Weights of a small transformer language model.
Architecture: LayerNorm before each block, rotary positions, untied embeddings, normalized queries and keys, capped logits.
Each number is 128 + 24 x the weight over its row's rms, rounded and kept within 0 to 255. Layers, rows and columns count from 0. Numbers have three digits each. The size before them is the row's rms in percent of the matrix's.

# layer 2 MLP up, 320x128, rms 0.0926, rows 198-214, columns 0-127
102:151145097125166125118141082079122122106122151148098108149111126136168148137111122148173102149121174113124149080175118115112050119114081130108096139132132150168117107105142106128081144144122141094106080150156138098155150134132155120122145103112145124135127126129095143123122148149137173112132085156071145123171131155112154130142159145083136119133121137143159104145140124114130109152113
106:066111127165097156143137125116135125133153169104111091117138131144129200124116093122130095109131119111101161176109139107157081110119148117175142143153135120115131112133134118133125105120079145117122129110122152134128155112142099103139158129119168111116153159112148161089152128104131141130112101127073136139147120125120146154131086190153127133136072102098087112150137154114148142169101
096:113150146107099085128152124161136079136175117136107083139122128099117083138121179140138124149137098132086104113095163123124150125127103115146113118135116159172119138142117137147087138127145131101162116135119172078161079126121110143143097152093113148130095131129116159144149126107128105155155118135130135099095141111160103113170115129175147127099155149124079128106168110139141152187140
092:128139124149151127152177120146131103124096125117133116177155134142129120133128046139113115173089145092110150112130152125179123113134119124126097111151120151115119146145146109128143096124109103124131143137105130106125139172154118161102171149107155143095110110128160132110137125066108123175087111112093143126116126098119177136153149142147092098127147149140117086150079136163149161106095
097:127193128113152146126094141141093110135121150115112146151129113129134146145153104142100144157152130140152099132074142150202100164105129163121158143126148094125159135121104124126156127126103136152087133128123147132109146157100146121171167093131101107114114144116121130123133140161145077068186144133096079153104095168094155095112115116122138135154100131096107119122135127114137131144114
105:149113147126133147092091103162109133125161120162118118121162128099121108142145158094138125117117145143111110104158135142115137126161139121118118147125105104121164140130171120111157096131121173116155113161089092123148134118161115120145169136078123112131127169110122137090142121119132143152098163093191150141141122101109103117114143088131074122133180162094119123162149084085153124095175
094:113136106180158140098106082108127055145105116167143112138143128127096117130145160133108080067138130139128096102167095120150135162127155105146148133122122139134120171131127120109175144142122122113121115152103188177093123122111129146111165176142129168115135138100129147139123108121150069149134147144135172137144141122141126122098150118116091123148171119105165155121118122148136146126127
094:103096135177201170105120142123114143123153129161125130113112111175108123125101097105102115113137162122120125119144144137129117113103141129136150159118086100100111169132096109133156137148100115111152089133101113120100155115129092135123185164180136098122146113109189152108090138131082168149135121116101120120131142082110125118144135114141135126097099114126109137137170180098141109139144
102:182101131133165124140092138138124130113132112169125148117139125125124114118131131125118138142080140145136183098137134151117116128113133201142149150094123113114069144138147135130128090122158114130133130121108128146154083157111131188121175127150094145100122143165103098141154077099163137143118156134150143127138130126113123139095115085095175090073166122128104096121136121128133083130117
100:141132132076125124117130115112161121133149104182146114134130104126138095108129185128133149147171110112156139116088149125119132128134114100127098110151158103173115089095167121112136126109133101127147155134113152121147203140131076103115115147097160139131131108116104139144121201102089111135121153124119140138139101140104107102110146079178078127110142100141131159119136159141135159132099
101:109151100134084127127144122126112122178137128103091102112109117108156091143149118122133134100101087140091128087133161174121105135100126130108135116128126142118118120111158127121123135123090129113161158095138148188148133106165113114144132084101132147126102119138106169140143105114162132113146140154141177112108120129154101160188114154136066111113106135102127136155180151145144146195140
107:115105120133118144120092134129104127091146154120096149127100108154170111161141115157132104116116105155136131107133118126096144133102136117137126125185119112105071111148143110122139084152144074044155127122143093123146116124106137153124132180160141150119124130178105128113105142141146160139137081099109142151133135117158144149103149130134115096119164098158118098141099130165156193110126
102:144108113123150123126138136129168098090098130115126156142104117123124201135133068160125115120140109101154139139084118140147115098169131112140149130171073110098137065103135083102166147141179111123103129095185136121135121104166142132139128117111104132154132113138145140115115113173125122136128123109122123117151119192157118148156130167138121120147114115157157152127117175122111118129100
097:121146128182113162175083130184155129105117177088109119138113161103115111113129106113154138128076117157097110103112134161116122110128126130138155158144113136147169146133134164127134144151112105128141159123134162105081125125140087154157114122156151166116078123136124139113123102084121132166102111115154111094116126162137152099167138135173143130118102175120095134125122141148110167156109
090:119113124115154114118140144146069106106139108112154132096076143140147166112120131116125137130120162090130147166142096081123080128111122153143094129139163182110128139103161134100132145145109155136120089115104157154118124124127110147126139163124163105107126112101097123138113166150159146112147088137116088137129108172142150115116128122077147134162131111092156138074178186142130099141133
104:111116105173110147147106099133126177124138133120142099116083135110118147124152156166144135154105150143105128119112130138114107118118182170081107151154113111160150149120127099128130133139076143148160117138085102146134148105152096128121114170070148131151105111089144119076127095140124152134127129087182106116179148138154088109120117140116102122104124156144111146124167116160107110125092
104:135100133136113111142141085098109118075112128179158145102100127116093119122131146158114103109105094136122138156111114163153135169143099182123118132126128138108098102133128116170117131110134115156124125107168129104137115122140136100136101140121125137135107140152101090150167123135126167153079170119074116128110136167114136130105081161059173128096177122145128124103132114158134150100101
# layer 2 MLP down (transposed), 320x128, rms 0.0912, rows 198-214, columns 0-127
099:119109138124105179122104128124158099176100158115158143122152051135117131158159101132110130109122115121161132102141122113114164128156131125142084154145138097128107133128102145098160128123137118093106096130124161122116152101155162120177088132119111109132133139148147176108126118085139141129141172106130133188114111126136101128112105087131134121148123108136123155140085169097189170128130
110:115086143104114095135127156117125106111132112082117137152163203123126149055138134114115110170089132146134138121126101139139132166131099118135155137106142108132130133133163125161119076112120140171119113129139109188154138144125124080107133138140146137122113150142144140135113137131177148148114082139102103111127108115134154181124096137116128123132147103127118145143159120138039156123136
098:134166145117130101088140105140135124123097110114118118130144107109113107123110140129079176124141073119132162123144142133117123099134054131163173139168119161114135113087078145147125129132146108141165107138096120100110104122104152167152132104129108131112133117172120082159166176135124126112163140144151138155111125094141128125148120143164140130073156083145125140095172123150134158132114
094:120125150148170100111131116141175104080156126119132133104109124139151130084114143160188127146163066150154134130129114108117164128122133117147127165118132104162146140123115099131107095174111111130095152107127120148112138085160139112089103150083127127125134164147131150088089114179120108161167123158118165101116097122159152145119131120126111106111097143160139124118136075118105099133152
095:103103120103097125143133135155134160126130108132125132149155149160129117125110096121119121078139113102125150139108093147111090110155171174160182137154148126136132108138138134156132107114159104108138141195112078132160135138113167127110095104123141125107118108130104124108090134101104183126111126097160127135144150128169159116132130153150130151056184126105151122114157106107089115119158
105:142158144131105119103128118126112129128180110124154094138172167139175111079152073138155145103172156091157103152117123154094110128145160097140157118103165139122121139091119121115112099081113149125094120178153137077120152137119128184131153094116125099099119128139129151093159145102129101148139165125154125120146126137114115123165123128118092114113127100094128115142139105131138176159136
098:137112121120103110119077180125070138163157102138117111169096109138106143143145099158102096099144129150151120129141138167157137146140137162113130097135128116089092097160163086125072151144125123139127158126130105104105133171115106092114140140144134123074129110159119130163126115108116162130137177113111143092131081146140127119140126151127149163134151117134088154142135139102166146092162
095:082107113106141135137133126169104164115160117111116162109142098142108130090104120140130118141171184121145160121145077100103122085103128168131148136078102155089170168129137112148073124137154109140127162130121112119109110117110100142152174160131129104105108127127137107158099168100134122126113149121103145090147124103173101131119131114104165129147114104149166157165121134132133106140162
099:121128174112126123130146134090165139098143149122131124133164122108103113114084116152199171126154129146103147158149141155159088119118172099111107084099124117146134104123137160119125152074129114147109126129137106127137120135135136113108121136129132133162156131095080147132121133100093125116147143169126119106134176146123132146107095128113095064161081125180120098124159127148094097160143
102:148119108137094105116144120114152121152146137121121137112101093128135137114156155138139107143131110156177139133098112105138162133146108158085131123147119085119135084104125063105179120125117123103117142187163150138134159102187072137154148140138128170123098146167144144110101137111106134126138094144105086128119112144133138131110166112127135120140174113167113122102131126098140101063148
099:102107113115154128094146111152117105108128134153113115100121099090146149103127101125107143181109139083176157153125121106153101135135155104147080174104148137159113112124151137122140137146152132090177126177144138128110145077184159117108096179126132127147179137122121172142109114111120147156096160107103105143118108165121075151118165147123130128110135110104128117136133109142142113102142
108:115130168111131130111158148102146120102106107127133111120141168124132121067134113127133162136123167104141114113112124138170122121154127135127141122142143127105129164104087121084094138082127145186119145145155126094147141169103135133090122115106114132129196112112153144127142156148167149146054164110170107055129087148092104100131119141115127152124154121110153132130117125135108118151131
101:120117143161090141092122114149116147142068132119101103107133132139121127172139123104100104112139153125052105121113116125121135142113154137143107099134160117167118125120129132136149133143149159045142132133099155080129086148129134129084130155129137117125124136096162152120112131155141135141082162084134156126109184119145160178101142101152161120127152147119110128155157139115169117146124
095:146110141106124119161102092115143145116152088131112149160142090152083145126095101136098078140112170095141109087135118157116127164144118109165141123157147129129142112155113155079156143128115151143133129103099106141122147160118165093090133134142113116120118154142064092161115124091160163144100123126162150125134129110154149148155122143097082138093111104133117121193152146136144128112148
092:099128117179099154137087101123135131140136149135115105157097176104096144132143141102132111154152114157083118112136166126122114133131133127101168106127173141136125150112151166153119122102101109151103087143105115108120116180152093103141142149109129146142117116154128103167162144135115083137142133107147153063129185103141132116145133158104116129124127179078115114132159141127066123132116
096:117114147132125098125157149147159107118135128118121148101117074127109159130087123124099159107158088139191143142151128129156130133102084086139151115102140152117129101111098117093166093119143132143128134160169159160134131080121131131153146098167123141145155139122114126177157106139145078129133112140120109172124103130136134175114099119104156122132097108137161146108119098120184120102076
107:101119131127135125155157099097162083093122125157106151118144091117116145204085092134143138148145087137119113153149139103136154148129118187110145091114118139118133135134091116193101163148133123070109094107113101133123095151191139133129146119113135128143137143148125134150107160108096135158078112180114128143151151134114127133131130098118150118139132116114104103123134113113159167120142
# layer 2 MLP gate, 320x128, rms 0.102, rows 199-215, columns 0-127
113:105114106120157147144123117114136108150123104139103087114119092115105164165126096090119131104151129122140127197122120110128138125142098120144187128086114154103122127170142097138111130100117133086111151091122174133132090159117140103133165137145137146133136163111136148112120129109116192153135114135126067174131112129113115143128093184118153123122105118140089116111147168148172122167116
108:143125123101155147115137077123141145142102110129109165145164096115088139137145117070105188146165129107128147111137125149144115131134132102175151134124110109093133119112083120072147119115128099102088149080126126154140119139110149140146139102164135116079131100148131082131115138156132126130148126117140104190130123126115161134120142114136170106111122057114153122136084137122168153107124
100:163148170142164114161124102118104119124160111113099110149130117098108100140108093099087129137140156083118129095135164161111129096137150082142127162110076144094154130144150106080148158091134088141095121087158127137118105163176148135124123135103176145128139163133108128162159102103166151125123139124133105128114112111135149102172128093152125077126139122115125159155132148129139142127153
095:130117142133150158136142114153172113167144115133137131152119108071100147153101124124122135135110111083132055152131145086125101137100116117133125144111122136154099097184129109126149162139177119117082137131147098174107132152124109119137115137104079151138148144088115167180144125122114144143156076161104119140112093105122129142110083133145109118184144145130134124122148112141157165118133
106:109142162094137142130131095109154125117107115136128130127172111106162145128159132091145186146098125124144118094137103098139098141161158088125190136076129112150110171110111107130144121136157166096124135068106119127108147086137118136117125142136090121127151110164155086090141111122119138134124144121148100127102113148133124150119100130125133140096140123121113138090140174149157178110195
089:082186167135126142099111113081115123119142115189114088159165107153117143120125156133106133152168135122129128124143178164145129160111103108112110143146151176165142106141108130136114101134116134113113102114132117120130110166139115116123124169145165115116115082112179113174129137115113123101111144127149115106107082092098134120119107111068140118100169173129104153126150139102151136120144
093:097136091075138145095109107076088104086138116154114096088103114127109160139161177154098118110160160108127133182152143117169160138141113124147124145143138161145128161099116164146127110113139147100155118108120154102135114136116133136110129130142124115102121175129144153069129113125120102073120173149138144133141124119142122137142127127129118125096174149129060105170140133135141136124104
101:104115138128158153156122080080169117099065134112130119111133101135079139141159103131127140139143159084141149096137127104170105123159076081142143161132078149146107180133112130123110112105120133117090124140169140135103133151133139131111155127108122129154134178153126090134155135081113096123141141139107131135136127104117103117153128153121126106139160132146136111152124102153164078150081
092:139137134139116136095090091126115132148166159145141089135081133136153149134108097156119121149137124123126149145127119151124143085123152152157123134148106086085119127143136103147110146101138143137124089153121132151147140106101124152136144162148131105163159150147109109120082074155149144135156125149109150143163111143084098108149129166091120075112100127143174117152134076153145054140111
096:129137129117124172144118142092164098103172140134128111130147128142116149147136118156083125153166130122100129110087110120153102157137130172176087127120172117129150113110114125085126090132139149116134096128122120139108163117113097123108088185125110148123190117139100160096129171141116153130144100115072169154179126100129134128120106155104165143122134082123122123153114123148143147116089
104:115111150126134120174082152150110149112119160106085103087148135103153116138147132134151160163119125087098155073114155179161132125135129138124106105105126139081105075139152138154128128164128064098142115128127139130154132141119106128099158126119126173113098120166125103104103140144138113151105147120082141117099145104118141169152130167155134095144157117135124099154130170106124168124112
105:143162120122095163127077100079150161141146136094157147093123113141160132118162115082133155163138130145153165103122114126128111126100148136108118133110141127129124170161117106134161087142133109148086120123090115129141171137122120118175109101103144097105132136162091091099162128132168125101207119134137132158139097112096125093113155114128122121151124101116121078142124106127144167138113
093:129170136146169129144121099120105121170120134125109127071123124127142183133133073107098125122160151094151119132163104191165153105093139151121144123081152129128126123116160106110125178125116095135142117113116107158136142093139137154157095110121112122127177174144113144133143094138126177141166138094105111128110101121092123125152116121061116121130111148151098132134166139125136129098124
084:135142156130107123140111112158132128098111123118141126115112115112148167118124116140158099102110162116091141156128111120080090123143136161136126119125131130121092140125142105147136170126136139096144107109097128099143105080154080159103116160129166134132098116118144137106101143087133143108104095146136187140124139150140076145133165178120122133134137090111099195129202161176141112137138
129:142125154125142092134167110145132126117102100130115153078144123129085115118132096126082151081138098086176120152119136136155135117140132085133157157087118127110103142142112121097102152146128138150106126122166159169084151114161141139128138116127098127102162142151168138127135119115082151144117116146111099159135126138125153190090127133108175103175102109073153119128117142105131154100145
101:133112124135129080167096133144139108142094127107106116127085119122148087147142135114119164150162112127138093118153167156121126094155103074105174095111113146151095168127114146153095156124126150115129147126103157104121117131089155150115133092184079121072156128177167128136116147098105126154122121165174129108131137113131091121139122146143124093126159124115121099135137148125150098162144
096:085101114193153136121109117134153120160125133100099146100108109106158131143134127116104145110132158154151135128158095128165146106116155163155162132104136117091141166109095114116133160109145108124120097086115089152115137096127154109147097092175122146107162092145173172090100145166170115137142090147114085137083105126115133123138126150125152161139127116125154109134140147148133161100127